config.yaml
num_hidden_layers: 8
hidden_size: 320
num_attention_heads: 2
num_key_value_heads: 2
head_dim: 64
intermediate_size: 1280
vocab_size: 3808
hidden_act: "gelu"
norm: "layernorm"
norm_place: "pre"
norm_eps: 1e-06
positions: "learned"
qk_norm: false
attn_scale: 0.125
bias: "none"
tie_word_embeddings: true
parallel_block: true
init: "normal"
init_std_qkv: 0.0368
init_std_o: 0.0145
init_std_up: 0.0368
init_std_down: 0.0046
init_out_by_depth: true
optimizer: "muon_variant"
learning_rate: 0.00822
lr_mult_o: 1.63
beta1: 0.93
lr_head: 0.005
max_grad_norm: 2.0
warmup_steps: 200
schedule: "wsd"
decay_fraction: 0.803
decay_shape: "linear"
final_lr_fraction: 0.02
batch_tokens: 16384
max_seq_len: 256
doc_mask: false
train_tokens: 182100000
max_steps: 11115
dataset: "wikipedia_en"
Each number is 128 + 24 x the weight over its row's rms, rounded and kept within 0 to 255. Layers, rows and columns count from 0. Numbers have three digits each. The size before them is the row's rms in percent of the matrix's.

# down: layer 5 MLP down (transposed), 1280x320, rms 0.0647, rows 197-296, columns 64-127
# up: layer 5 MLP up, 1280x320, rms 0.13, rows 198-297, columns 64-127
down197 095:094100159164120137124131131109090144147149131113143156136139174138130139140094119150095133075131124133123120167142113101127155169095143146099116155120088155133097119116109120149148123104139161
up198 085:112140114108126128163142140129114087119144118085114168160125166143123143130155130110140109062131162134127105073137145160123130093151144075147128151154126145099155102074139083096105145089103106
down198 086:105146110151167139111123103157149110140104129127091111097122107108136113168104149141127139193138087111123143180096172077126107096134105127111127125157086131141057133164141145107137137161126105
up199 101:173116107158086121161096145113150095109116095185146132124121131126140135162123154146164146165146125126123118083133136119164098132099105104142135107114148176145152120132067106149173111107133135
down199 098:141130167123123133100098122128148145157168097108075149180100165117107149136145107118175117126128089117113166098126115136120125139124144092159079086139143095144111101097154124154092101147171099
up200 101:132124156126153178083121109136130125173156158111156137135118152148137147131114128136130133113129155130128111105115096067150111101136121133100147134097123155095128136119150130178154113167121116
down200 103:118183130142108114094143115100128129103132089117094172133144122106131141071114169109100123129146113128095118137143117190148123096153162135160149106135118153124160130134158084151082118095130127
up201 074:166159175130077130116139142121143125148171112102133119150138111181111081139138165160115129085122173092135136139168158129196144134160145133112085148164144117143117147131116090133130121128107150
down201 077:148140130122148132135132081176156117124119137135111118089131144117116159104096141104199141120121140148099087086115127160057107143115153101130170122129125141146137135132145138093124104116136094
up202 104:103120108104154134113168145135116142141138133096180123089129140138105155159137113118190094162140165124168130115125110106131114112116146098157153162137118130077104122096118092134164119106084184
down202 104:147107145113138179114087154136134166135114163129138093128120163131145179141166187111127170150162132133070150181204140136116139142120094190147128114127096153152176109134147100123145117150097119
up203 091:141113181154087131102098161115104160118094139085167084088114150110123120159120109126141128098150114151145158137146138152112155157122164102164134118099140117150155098120156118122101080134155143
down203 092:135109148111141125154128136096124137125116110158113137133121153122104114135106155110070127133125156125093120128092128113135125137140111146132134134135130129185150117140127139166122098161105165
up204 102:111086139126120140142086113141159141122175131137152133138180086139102142095125105160120157127116120104111143161114138130125126136140109166121139103134111097122097149098111125130091173149112148
down204 098:090145134133087095140140134128155160160154111109163145104096153116097140116177139124108144142176133145133112108123143142156116095154080114078138152153096120165102110131120098141100127150106137
up205 101:141095085133107148120125130125115147123208132144118120084149134125157136120160100144108118174126164112147130135153097104150149166106140112141121133108121105126128136132127158142077121162144116
down205 102:099127125142141124161136127138138109136091129100132111134155143145132177111148102141150117145100093131158153138169103114099094130101085159144105109116117116108098144101118141123148130090100103
up206 100:154117143119123172107140169160121120125079150093115147169113131116140137162102124109137090115080109137142132128156136111143149126123114161155185119158079110141145096103164099106137164118113110
down206 096:101102100083129074124159161137117157065146132169165152122131116134143164149082159125142138108139101065107118150107105137144130117114167113131136119137114157141111118131090138107123140094148140
up207 098:131123134124163176148108158130132152118138170137134104169113107140105101109123148155117115129133105138132131104114199137106137116149080140104155057116112118099117120140177094125132146089114112
down207 100:128108134097136132130131100093133121107132144128162105113116112129156153150150164090132126118090143154117136178111142146103157119135147095135124168109105096112128157092121149110105105110182164
up208 106:116174097178090152126130116114127123132144109138117089130175146135172137099121130108088122128129133125137148113140139153159096127097116085111135159098123130152154109133146162080141145125103157
down208 108:120112147116175103154118113108143129099135107105102101142134126134145105112115142142166108144115109221180155108126091117140129119096146150119119108149139117125122105115123088103155144119151100
up209 098:079109112132127171147159100129126099120140074114158080112107127126150109115101057110144106112198117100120113143107141165147117121129116142093133142124100107143115148112157165085119144090122098
down209 095:126142126138114112126109128170100181103119103106161173134117156147177110146117137107102144138115146149100137148163107126177151103167114138148131155184139072143138121103129135170165136116146102
up210 106:135147168179121155131121109127100103128151123110105115124139139127134117168087111111121124101113142155144123160116127095170143184138131109088118139142100182103109114102148146164119107137114148
down210 101:165119149131136158136104113110109108133140125119094129099149120143103132113121148174084137131129146141143109107128134166115137151110125095135123111076111152098147111145099106133147116121154113
up211 092:141139122140099120115134120153137150128154104139117187154141136100097134133120116134123117119144118144124136133138106127160140102102105128116114104084117156064137125090120131142175087154119124
down211 092:141117153094106145107150128119111113140130116142148128107141088126130105120137122145116126062131097092134125144105127149112116181143086141121148084116136123130158108133153100108122150111133097
up212 101:189168125100165162105133124127120142089145108141096137156136134098137096134141076118139115128129104124118107097160089126152102089116098140137068123109075108140119123112101166135121109130113090
down212 092:097116136096134127157145110137096070124084147123116164153133122146098117137142176110134151176141131149158124165129114089120141144100127117093127115158116130127146134126148115142160158075095142
up213 099:132122116118131145128133127140134121134122117126146112116125155121149170149155117144166102106143123142134103164086174174112136125125108114096161133114121140103152125093161153120097066186144126
down213 102:150119152079149156098085148138134118142091089115102137126157136153131123141080111111100141117150116108114111144114125131126129163127101076133110114105132160126147160115112095100169132066107158
up214 107:125149107106123149152147125095134129107132166117113122134137096130129155136160111162139124073142130093108119163108149121106149088095094126178171143153091144129126154098120132146125103129137111
down214 107:103105137127082172158145143103095143093116136141098142115110142102127152130098140194154131124117122117140158127114141129107102108129155127104139119136107103103066132126132111142175117128160096
up215 095:109125169154128183170136162092123144113141119161105140087114077155116085154149128130123115146086085087139129081084130128132121123138121100152064092145169149165131108124145143157100110115129124
down215 097:141108100084088128173136152109147115129132156120158145086109124136128117154129111114161101127142140147139109130145154129138118171109139135160174167080164140142122148099150146159114130119123129
up216 095:096121175169089132118088147174136109156120117213084064113152079125122189129198122130116137129141107118125149141150145160115076133108145140115136127150161166115125080121164152106104106096129137
down216 091:142138157063149126172150149122081090150118170169136095096192137159104103120125131143140142134114142160137116150111124103168114123113117178128127120104168154150130139116135124100117115119126104
up217 100:114169113182169117106143127145138113155096100171125119107073084160129141140072114106082129110112150088107166086114131128111119171147128093107154150106126130167125115154162085161149076120151094
down217 106:125139135120162105171102145102141162128149101166165108134150113163134091094121145114062130139163157160109113160152119179100101136161165057152116178091076155136147145115108125126149124139145143
up218 098:176071131128138149132129112093102077106152066130152121141180147121108158097130137107150099144120175122099130148115140174141116135107115117139113147130085177088145162107123143134109109151162093
down218 096:128170096075147129163123131135150145131155121129154176100082144092150093114147136135160182127120075130120101128116139126138115157142121109155151093095177162116108130128120122120134147074128139
up219 098:115151109113142128062119160105167121115108117115140113113121147127119133113100124131123136131168189168107143120160111137138182166118133156117123136130143096129158134107120091110131172135092133
down219 093:156124177160161134080133119143123113167133134129124114132106132128136093159130131173139130121140115174085119120167077100133133100126134085145097166119149143119068143111137180123112095144167106
up220 095:112204121152167148154096147096131082135107140108091110093138088156146138134129132094124134120118123117096147132113133141123174122151112136165169146142124113117136081076146117149091167131162137
down220 098:125161127162134112163116137124130127106104164131157158144129164152119135099167111120126121133094094154121102156094144146129173138110158138113137110161147121089143159124158116092127097137149139
up221 108:091124119083123111179070141125137131114114153158118133121132126125125116115109107128124120106117156105113119143096117133154131154129148134105134140135118078108111130146153153131142151148142136
down221 106:149120150123113143095068125157134176129100151140170122163066145121129102126128118146108112133135129109102123074109120159152136138167153147106167124137152135083103128120096133187126078108139099
up222 100:125084150113134133068134136154136105122103126131120138110119111130129139132093140145139118084170099134135120129169127105187138098128140137086149125092101142148125115109136129112122117131169167
down222 099:121135146153135109148155145174131125108110123146122086117146121165132137149149093063115139099123108119111158118131087077109133155119073138132121117150127108095096100125117151166114081118135133
up223 100:124169155138131141172089114118134114109099154129113119109149140126091144121113143170127120076117152136115135135160138130139123162102114124149139083115157145152140119143086129136130099123126139
down223 102:141124142101197131092099083131133150151105114143144173154117137117102096110141178161142132160123135180094173148123154127099123108142126145130078187124144137157090141137141085101118128113103132
up224 102:129097122095144141135157120116111116177128117092145112162140122138138126122134155144168110155114111095123105171107115116143128155107117152137129157124106145082108203111132132112139144138174140
down224 102:118125166164150108123141111103132106127130154124154104099137095108144128131086113107101143129118118168123127111123123165108117127114117126093094158149091129164119145113138120116145122147135122
up225 103:124103154063171135168160163137113138104114107137113108179136150188118128132118107145114106113168149113092130110135119120117110121151144135136101124128129166147150118109156135180153142158091110
down225 106:140143130141168072093086115128108158093106102151108146120111139131147116126133129089121172120120108113129153120121164119105119099137160120125110112124175148168135103135108168140136152159176186
up226 089:148150129160126119120137138132148107160170184135130159119114063188130129143117137143117111136109120132120110125170142153148147154131075115109107132135145135161126113083116115139114130140133100
down226 085:119134155129113098140161095129129129109143083123173103135169123145136105136053091122130134145143118168154128126128108171116132152072151106108102113105100188167137108151125130120135072135129124
up227 097:128155129105109125131122144167125091084155113121144132148112098159081114157147118157131186147121189127175114133109169153141124159157129117141135111121101110135161125106123134140107145150110078
down227 097:099116114108121117139112119183107152143111138104135106078124151100107133108116115093159142126143156081091123124131122133155171105174155152085124142142100095175121111138097119140091097134136144
up228 097:117112154126128133122147145080116164128153144107145149144114165116123089115129126067107082087142142122173107174128132143144105139125132153131117099099111143127160153103110133149139069128162143
down228 090:132103141110144142107114128157103108146086087156161145163127128127134124135117180148145141146143111141086104115115147130114146089183139123087163118134175110123093138156158137139139171121102156
up229 099:127133130136160106142176130113138100103130142097137168151140102118115087139122103105095130099122113157160111145125131093090131102159142133143091137148109131127132096121120120160089166147150124
down229 104:135133106105111098138151126115107156136131145130112126118158155152121113122146126130159156151131156125141142104175135161134112118112128127166114156122151162156167106144109109103139175132146097
up230 100:144161114070139129115102079198110102143137125174106110105112111145094102155134148127129148079133157113105135150169081168120107108141139133166118161164110119127096142105130138099136108137105118
down230 101:142154123098124121120152157129078143143123144139097114126122146161147104110185112104089159130156103184149116134086162120107144146107097131127125068139138092096175125099144122156109136136095126
up231 097:108149111159091128124166158156129131137144134126110161144139169145141108145134151131100139113131176089143109102093138127123102149121165144108058158089111090141152136059151086141161129097134138
down231 099:167100103130168102112133136162105121141068115159100132149090094131116141165158106144131134156137156121141088124137151100081064148121142116162102150100124132109120120104130107166142126167139135
up232 096:091094138100140157121091136163100124128130100113147152116177127161133087148125135172162133100140148189102161090084160127145092097127148120126076121136127153133153129100135151150159121130115159
down232 100:128120080084138098132136166128174057103112133134135127134110127060132160089158144128144114150145122076119094137137103131109171154132074075187126117083145126123096118135114103152105126113169099
up233 101:133143130115158122061107133140110115125106164162074125132125111122122131146207155115103107110138145122156151067122155152133097131143088108104121102106084130100096112115111111184099142132121099
down233 088:132133138102112118141143152126132135162112151109143110139095117136113161105120160119144154164157107123118125163100139114133108114139109142137083105131161082151088118172128134142159148116098196
up234 094:133137093131122118151159117124119141066130136110135119140147110104126107186128091113157109102134134096135118142154069128163128148125114108104153107136084159138170095140134077166112109157162130
down234 090:095132140131118156125087123115131132156116093149170149144107141099123156161106107082112176126136106182068127146143139144104112133141103143135171141121145132156122115153111162140136136107135141
up235 096:093160111088126108119160091079127135135141116147142119130165091122140154142135170128141094121102148073124123105137104137117126142143102107150127146125096154150098130161142115117117136115125089
down235 107:126115165131162156132120127073109112127106125108139131142118128120174112109143146158123131151113139169093140121158129189099144110105141128105133136150120133152152123103169096124158144118146124
up236 097:151152098091147122118105174137099099133067155109106150102164130120099119131137163131161185099114106105143122132101132144107120103124135137086094188115125167094069093112144143150114128162119110
down236 101:116122111151174169106109128125126161124137107171106118093123099100129138150134128142092083165137141177125142149124121090100150119126129071139157057150113093138133101119147183116140140129107125
up237 101:125113137096132103101143122115115105111106112132100111141149093145151181133134155135145127177123097054118136177139121178133100121148071105162097140161133126109138109161106117084106151106067144
down237 106:123129126146133143084140132158130131134117118117126159137161137109153089112129115131168093126108159126089137122126108149134101170119137170083199135126192126138108148132146099128138077102122119
up238 104:128141150135138129108096076156116157125152124161165160106135127105108102137148150137147123121145148045113137158172126101149102120114116113143082123110093121103143152147127152159162103125158150
down238 109:125105136129153131118145106143105155142114110122136106111143122100103160128102152092142111127112131152129143113164135087106123138108145159116150129147125103121166079136109157109125144128137138
up239 091:126146124148093076111150124130152129162106136106141132107121069131115149105134080148133134139088131132114156118129121109098139102112103106168117124120146156120124158111128140148084102110155154
down239 084:146124136109103099102123155106163151127141098131107102135144137156097143148179087117166147131133139112163137151108083118138129170109114136114114171130098098162127134144105127123154108176084078
up240 099:121109119123091148133094127115078106152145090106121102110126112143101124122134094092169131116164122127156126142099136090152123115130155159105115129128126131142172111077166128129181118149094145
down240 101:168108102163111190107190117100137113136108112110122122088106139096132137149092150139129136119136136133117086119077098123128157112147150120135165095149140138091154139116160106155085110102122102
up241 095:090111067152133127116118174174169117131158112138102140115100123127145071135156138138118114133134137142080109118150123149126147148145112105167113127128135177153079146122183141115089120149118139
down241 101:137168149159105144139138103162123136120126077111147152134150107143130144130125130083124161165155096154129165132126183151099127087122135112109122149110094106129143125135112104115171138089163136
up242 100:127154115121102106132133127122129156144109082108144128073119136105090115154140138142108092113085144098117122147120124178143133100130146099139140116148111120087097156158165141090108108146161136
down242 092:133123163145132114079095102161106124134139115126106126102111156103129117135113130113099143122141160148136164154141167113157127162159112086137145154132143170131132138143107084098175132157120128
up243 104:121082113155118125158130132106118137083078145161167187159074152126137137170136118140192122134102124134111065137154112142147078146135156119148077125138129156142131145116096112134085146153082106
down243 099:153136153146128101145160142103100156163163139139123119135166148135100122171113152109112142071113132128113158135155116132136151111085111068099142124115177165129111158138136157142137105086095099
up244 102:154084108133110138159185132124127148122133146101186116144100172125126145144118067141113134126117151077097105154148121081103141103134108136137116129148115113137145097102116135141139095134120093
down244 102:135123136139101116129148127121077148129082110161100142126150128122154084082127132156186145118120155132102128148096127172167135090110116179150127164140127119105108130135156133115126148139100181
up245 099:121137142133114135124100142112084125101158119139159140156111153136135130164119139143111134130107105123089127077063097113175083168106129122134156107109150120113131131106128054112123069127134128
down245 093:141110110103137070120175141112122145120119131077084147156118085140140141156097127138168121141103110100166102129133121145135137088159098105127116120133172168145088111106118127145096127138165110
up246 100:147162129130132084105146135159148125168146092143152147083096134125140115102104096137145118116126147100087150134133139111112066136110116119164144094119167123097083113131104128139137146207142163
down246 100:163095114100148183128136128101119123114094132135137152158136160137108150149133183115149147112110131162148121115103174137134159118163096137109145170150137132169109156120143151135106132083090099
up247 097:132146115113129093110166118162111141144118116128107165127152117134109118112132144156110173109132166116102158114126137106174130140093116137106141131111094072131139158108181137181099131156103101
down247 093:183143134141131096126174118154152102119105117131133131137159153143141115095137117171094125149086138127084130143114110176125154126127167125168117117113135108126090101110132146084140062094126114
up248 104:120127122128140187140143161130141117153138146084098109136097150109117067139097147129107153128145204130172130142121155141139105128103169128140154124111169119136105106111087125112078126144116104
down248 106:135167099191124118113143129145136131142094172116114141179156142138118140162109148143168140163141172129129170176129134102118138118135104092130141119139122152129149134135117134178146115148155091
up249 100:157155142144148106134112094114150137118175153069134135138142096109150111094094182142153106139130129127127142075097130112076149109131101133089093149118131106161114096133115119148103123174122153
down249 103:117142100147096132143084140172088140099085169168133072130142122106163100135129138155112149150158120151117132131123128155156116158126163139123121116135157095126112153122145130109163154109127111
up250 102:127077120135094107147127108101125134152149139115115101113149144126108115122101158105134112134155107134153168142146119154086126091133154095116131135130121070124161114163139134083140099137123129
down250 105:111131102147117118118107184102074134113093103143122110183135117105126121160166164112141124176091103105111137134090138165114104120122114120103065165161113095138140160144111126076132115108097113
up251 100:093145075143112116136122112132162135115087129171148140126160097138141102154135137143157096124113132129167133149140141135065129161134168150123124150120114126109132133091138110132150125119131136
down251 103:134151118166137122132103129136098083078086158166138078090057129112128116151142146095128139118157117110127167140087124160115116119149091120114103135144139129139146119114120144114102157136154146
up252 100:125137145142143107105127120112135133136115098123069061134127085084141134112171143116136145122126140099148144140097147093108131142155067144113159125125114084151143133097135102180096127133127124
down252 102:157137169103107126118191122111130094137164170123117097133112152098135126103086138111152167142119173148122140131135141156137116147090148102117132103114114126094146167135127126102124141153090136
up253 094:110172119139111102137158136118117107145091097136122106159111129127107132146143103162091130124097104106139124120139129138126125154172100131155177128099142080170124095101113124056122166137131128
down253 097:132148147122144172147123104118169171118143114121125157117076115140094098103103114088145135129151126109111153051133113122110135144169158151073112150149135135079137122133134162116129128146115144
up254 099:117124094143149109125104163134159170114142139158196088116113103083118104154117156129098094107101106081168145112171134147177131106147123123095123114090138137142135135121137137107147137104114124
down254 096:103107112160105113145105092153073131176155126136135147120102148164147099144175093149139134171117147096131119139142127149102114147111185088088105171175111115113124120136160112116149098104120149
up255 097:126122137126121078154083140116150093087145126176132130128109157131164126127158151116088108133112117138139084141139162129157097150169123100139113144129125119113152139114123144149114134082142156
down255 100:180109089083112171128135135131152138124142135175130129110068151121122116162112153169143101130171137120167156128097130146110104123109112152092109107158127153116096147157139159127085098133156094
up256 101:175122110139117142113123097108134164136134133155173103156155091123145124138087148094155132146127102130124108125130121122120093128111096127097142196128127136115089177102116162147098115117119123
down256 101:080155127139127126112116120126132093094100141118110122123147145113153124132113104069138128098125110116122147089118153131158123131148147132138139092164087158159136092125118076140166145112141120
up257 092:164159129161140147097130175140130070098177169110141119172157134131127110145131142128128142143130167087095131120112121110133099155158161162115139111171117125092172108114151158063091123154109147
down257 083:103102113129117095131100155113123112105116149137114095136076132105141094098146110121144124091139171122137079168106154099151125149122100092142126144136144130145114143143113108116126117126122115
up258 096:144107101131155172101123119091117118131148128095169140097166139102152104139103070127113154107123137132106107114119137121133113129167137142079100145121125159148123132126168095143125107136168089
down258 095:151085107100107122109118157170134144104116120137105120096130093145109140108145123177118099141116118182129135123129120145105156145138090147109113110163178130086161136142124085102149079104152128
up259 096:090152112127112109127113088161190154148125160160091135168128156154086130080189147144149119106118147166082123114140141141158111101140105096153138115139138104116142163107141132150176104135167142
down259 092:161107146108093137136116160141125163107137057111153092113114152095142131114098110123104133102157112106126136126146110106156087093142164132096124092118079168123122117130150153101105132110119148
up260 105:136139152184153092115148163114108130099144135126147154128179120110155075103122136098127079125133119133130110119076128120112130059138117105166137100102108148091141127090167154213073107139163115
down260 103:104142059118143119110114141100152132130123152116166102123108156093153166106095142101139109149166123142126125130101182079109139149128127123136135125155180137091146138123124121132134170113075148
up261 099:107110087057116177106127141142132163128121152127180106097157080150153140135129098114164136130126144117122139106112129134156121126150135104121115153151118092108137136150107116179101112185143171
down261 093:100078145115172085120170111146112062136085143119192169147102181083123101085117119112147098159106118159086153169154130093134147114151148150156125186126155132155117141099144112115112103131113151
up262 095:066166136138135128141166141141161152147125130101096104091095115101171133121097135130107114099132121135110162127110134168160115138094119152124130153130167160170123150130150125104092181147106156
down262 104:101111133191059142119142124114146122144126122139129143124170141128131133139116105117137131141104145105111128103180097143085129158148111142132168095138111091126120114209091101115146166157104123
up263 093:100136113135178093133144138115131132126124131122117113128120104143145133156123154129129118114138104116139143166143164119128122079097145123135118168115140127156112143103112144097109123124134106
down263 090:124153137130130105091131131165102125140154133131124125122120155097172129143089138135150135172175150118167132046118111183120080167126118112145168136099147141099142148143141130111130128122100149
up264 107:105129121126137171108142107151136125134137130119126141100152155127087070147097123091122187112141129102135126093130100105167116130141132106176115136122124073074121160169130118131121165110150136
down264 113:119148164157120135115135139178077121154110159137112130128110146146169138107153150114126095141137126106131118105128115139129112117092128126091127136144112124131126153109104151198111120120090118
up265 110:118128097129131112143134122136077117101105106108104130117154180117101154124105112129109143105122105107206117150095152179095158145192138149115111097099107147117126099143131123116148165168086109
down265 117:149132118115130111138127114096103123052121100150079136114155090099107131083119129120108093101157119104158133158086113135094112125120128122110163104124099110141133145133127118150101150167131126
up266 099:109124108140091104162132154136141129132170145133109107114135113148116128138089096107121156111151115123144126144117157088090097123084093107110105103138201150087131107154123104131099085140137103
down266 100:110130144144127170093109091161123134149113142125153081135149119126133133136103119132138107081114105147066109120112121142157123150087144173146113118132091106147147113130097165135131105100096141
up267 094:099090110139164138094097156139139159124138119123106136087092116099123143139139150144165151140120156083142117136136111103112158109140087144143117096138097147149154120143135109124106127115132106
down267 097:130156117118119148166148131082105149170157162138108123132103131132094129168113132133088095115147130139084147142162164105147107139111174121136114147118109100106104122106137167122151105131143148
up268 101:115122130121062124136140135164168120097111157157111151105081133131115121131152143130156096144121134119097127110135100129146172124148100071106126128130137128122123139124099102153138117111093136
down268 100:163162135121169085123099138126146113153145137131117115162158127160125134161116120115072137126080137123118174138130081154140126094135111128154102119108131089131102097148121100128138141125137129
up269 103:102103168133090117177149103084075103152112095121130148154096072106169097095167187117139128173120086120101153149130138128175159129101130139090142188120067145093103098133114134153108136124173160
down269 098:145145098136195111067114137181142164118131164107134147084096121144090163139082115123144136115106127136160093081101108148146140090154139132141136117109149127146182131137137135136172125128122086
up270 104:143099117112162149110120099102139121109126109118141111073122136161150121084155157174122101093156158163141101140153120157137105124096133148110161149151126148127140144114048104132139143152141165
down270 105:141094124107105118149074137112159150160114139133197121100119107128152111130101179099093136101147101138147139116099163145099164176088089130131206158120169110120191133135088106122128115163153095
up271 102:091137118143133148149109135095143135129125122146116160154079162145104113086098094100146109108140160101121114132105167136148100126118125187124132114138178134117091063137136150140107161138118086
down271 100:157137132121119129160101170118101116087097148129140102115110188174155140159134145107152155099122064108129102129137127124159135120151157139092078128114136149156130152143167148125128123124089084
up272 102:144114112148098137149091116112133141116163100119118133185166098128078088144119154108108089133163122141132163134141090129125075131139132137149136150121126081118152152125162124158129106114151120
down272 099:103134107141116114116125143092131105122089156138165127142122135170118155108116165100114136127068123118141131124123140172091131193147148085135111171141144134160137067117125112102135128122124149
up273 103:113144115115106110135126124086160091130149140129126110094123127090102163145145128152126169156121167131141125124095140072126126163115129142099163118150136145155092103080162138133157108119144159
down273 104:129120174160095129101131107114113124107116152131125140159177088111140116117121165174106136120113139169097146110115141117156133099157125172126096134129183164122159103113130111091130076086141150
up274 103:148136092161143157081158132142156153140100137150116096106129133135108195110110144118082125110162107111111082138106138138108145143134130161156118118089092136118150145114162133105157108107097115
down274 108:118144133093118135060134128144097117136113146105143151132145158144133148115122144109149112132140127135133121093149114123120137188152097111144141127105137099150122143119135128135159128151118090
up275 102:104167117084120120127157097156128152149125166146124142093079103076129143183126129118166174122101146113136036145167141106156102156160151134126174154163116083160162132109101133102153130135092121
down275 101:131101135123148113113096098180121098156170082143157105137139110125120174123080076182171127122140117080109170150134145123116171066095125155110119109104147111116125133107155121073133146146145127
up276 097:130140150162129111159130091086102137155131119122104117154113113122138147164140130137124115112131147104120128149134119101103145094136112143149144091100103133167133148137138124125112132117169144
down276 094:140124148150188117064127143169142119117108099165085108101156162099122113148125159113183114129173098094103091123114146138144167149125131125091130146096135121105144147118118121089173125126119165
up277 101:108135126094154129142137149133129116108105148155171134143135083111105134128181121124119139136091086154107097126108128165114140116093097155141095145112087132123151114164119083167057134107098106
down277 109:124204169131168111123113140099147162115143126113124139153105129119143064121125122106117152144146120118151105069108127098158146124092126122144126146110166151134095136135150108121165144130104129
up278 098:121104159117127120117128106131130151146137156093121164097131120120163117131154142088107134150138154148183106117155160178128113096112091111144114138131159121111129163101155127087133083119127106
down278 100:173150075155110107136109123151149131117111140128138126151084141154133131112138107118121134117119124136129101138131117120115073166133147097111157129134155102100135081131118134130095119112111114
up279 103:120100122132147157136075142155138105119120125149149122096127140044114116136153152158095146118147154090157115140123100065126159152149136121113131118124103114144150187161116081136152136133127077
down279 105:137128108108137105119109095085114132122145101135146133149111148151116177103135152132106109170121135108117130102184137139147095170132148148148105144152141100119138133157126154140139115111129152
up280 095:106148105137125170162135132141122092139119129129126104124113128126134129107102097165181086121144086118142125086137137130133152132088116097141148144128076096118127158064086144131117122139103149
down280 100:146137156143154139121125132109154172127083157137150165122137134119164123092122134156137119096101116116106149143156116162108105176114130122125112112128132144171122105121140144123118161124144142
up281 102:137110070139116121135147102135106080100194114104131163158131101140145139114091135136196159131115159166113138106116107101127121116146161083106155107190113129153111140146140121116117139129123117
down281 096:128120100146093139124122124142167074151131110131123140109141120090152178164158110141156161127108125123117116147126087101177139162121129124138105148111148145119117171075105162094123121118108119
up282 101:123144136174151126096168161162144133130153129101131159131145129107146116118115135139155106119146112170120169104160129133117113114079142153134142129083116105102169137089112103100148144134131088
down282 091:170090096176108146086097108140149141112124116090116144108094137165108136132118112149121146083108122093117101142129156099177103152114135141124128165095139099139090143124129128101139163124136131
up283 100:167150077090135110104065174145144104114114152116117105123125136129157099105156081099108120100153120098132140099078090135136119126117087132173180132141143149179099128124090134145145191114124172
down283 095:096131142164114170123138067156133143137139097105112171106145151106116153154110139124146156135112092170086130122136136137126085114148129177118130106105095104092145124132114120095169099125150145
up284 109:070089104127165100142146158104140146097160137116169148136135121172138145125105156158130152124122083100106094163089148132145131137102118168141100094114117122135119084138108128187087146120109098
down284 108:147160160097095104148090150135088173122192136116178072160146117132145122140109131102098136107102152148149132130102120156168117127101134150120100121126136130152156137124122138116121152134157105
up285 091:143142099157137109126114156135167117127108111121136151128087090143119151100086110082130177135115134120141125167095108150145113100121098151135166154137123181132146092113102143104130109124094180
down285 093:161133133120132144126116125126127131141106148106099154113165175110116121111135124163128144126168095118159135090127118101112139131127117115133092099114128101116127170096146111164126122137154085
up286 104:098171137113141111119141121155162158141134112139131137120179149120102075178175114127169130098113117084105132121090167127131162150136134109133117096112101134136094121128100166130162151133067107
down286 104:097152129123116146112115103173131106132115139142114141095146133117139144112157154160114141081123088092119153121189126072131093146150138136141145105124134109110151093130115129131135122107136131
up287 105:118142144105105110140124106197110127123135117117146121169068139124127171121116118128105123171178142125106147065119133093132116103154121115150100108140136140161141167153115184148152090112090142
down287 101:148153167097126116116096129112145158101132129113141140149154118126181129128160132117140141107158135162111125098115137163153161136097160178155107154156153099103108128132152185137125155088117152
up288 095:113150165157096112127152120164121070169124098158118152124151107117138112098117096089118098115163120118150136136145126161101148079172139114106108105149141121142148126106139142102102130172129160
down288 099:111154144109106142148133118129118128115150089096129173137107122117109156125052140107128138148125143126105149139082190098105136135165102143114124087137116170089134097136125174097104142103140106
up289 099:120108096165114139134116130087138145105103167119135091114119143101121107120163157188156090170104198135163127071134134120142110139135099100144125106152115161102159107106118120131097173168138152
down289 099:128168170095113153127086138164125136132128150140174112134109103098097115110116113134145107102159191126147139141174094146084135082122097094136163113105117055113113110161131125140121121152124133
up290 097:133123166151120129143135122120101125134087108123105123149138190156107127088151093146146160076121108120172101108137165105135102128111101130155131144088116162141114114155118116151144094140110140
down290 103:139117137143147117172140067134141192109166147149158094143115129137173126119139127137116143127138133153097133121146128108129108155132161130158155146118163147131146118140116096084082122135147130
up291 108:143100113081130166138161132158140144126098150122131095139063120143085111128107108104102157140120098129111091120111143123121085080102148105127148136160137133168118120174103110156048073167123150
down291 105:084143156143129109146101117135110156130160092169108110130098133156097142132141119128180125126121140151102134168121145177100157108109087064109103108187122124085156124142127140122151154148146128
up292 109:138125117144131091148128151110136114124169100092133093146143126140119092133086145141150105127130147099109125131113126122151113103116098167104153140140142149110170154089121099134111104110136116
down292 101:109147119142134136147112148146123098111153147109118150158097136164147091161150076140156120170146120144164101151110178145114114133146149150105121154128069105109140132145111139112180122169071109
up293 092:108144136088101146109136149128141154126156086141135162124105122147150125116152137111125108150159139114161158090161113175110152133114165158143148073099144096141097184089112143120135084142083139
down293 092:126153126095145140148132118105151142137114183159125126099124122105125134129121147111111122129148122095137110154128114127160095133113092117125140147143077149115140086101124127137145140122176113
up294 103:131144078150118167167146127149111121115154137164147116102106123140073119166139078129127149136143145097144088127137115129173099131104160108090161141128138112150152122144113142158129122137109107
down294 106:137164117123125133134141145060111133116166085105156126086102158124156123089127120093107161114176094159113101083124110111123102152141154166123094146124138118102130093100164123114100137153122130
up295 101:119121131099144117137146081184178109141124147147143119108138146133098116115105137107145111129136110141129132109141124120128119137159177148176102144110169120104087161113115107139128146080149121
down295 098:172131131085138135166160098102157104118100118163134110126106129118078152126161152170104126084136107194138107105130150127138167093131119104099084142114088118094143115140153122132169107156175104
up296 098:116116170116142108114128128137116175134138111102131188106138112117116143136103105135165098108122136175176079082115125158143106099158143097104132159142090112160114129126152142132148139125172139
down296 095:157112083101108115139114172136133099122108143123132131173151103118096138126079125099096125139169112094100091135167113106144158145100099134179119120136134149187163135133126113084137131145146126
up297 113:158129128116131131160124117074101131072147147118118110100127119117087132129108137088133132149153136152150114138131151108128126112075123134103149139135122138139137110111138093143135128154103113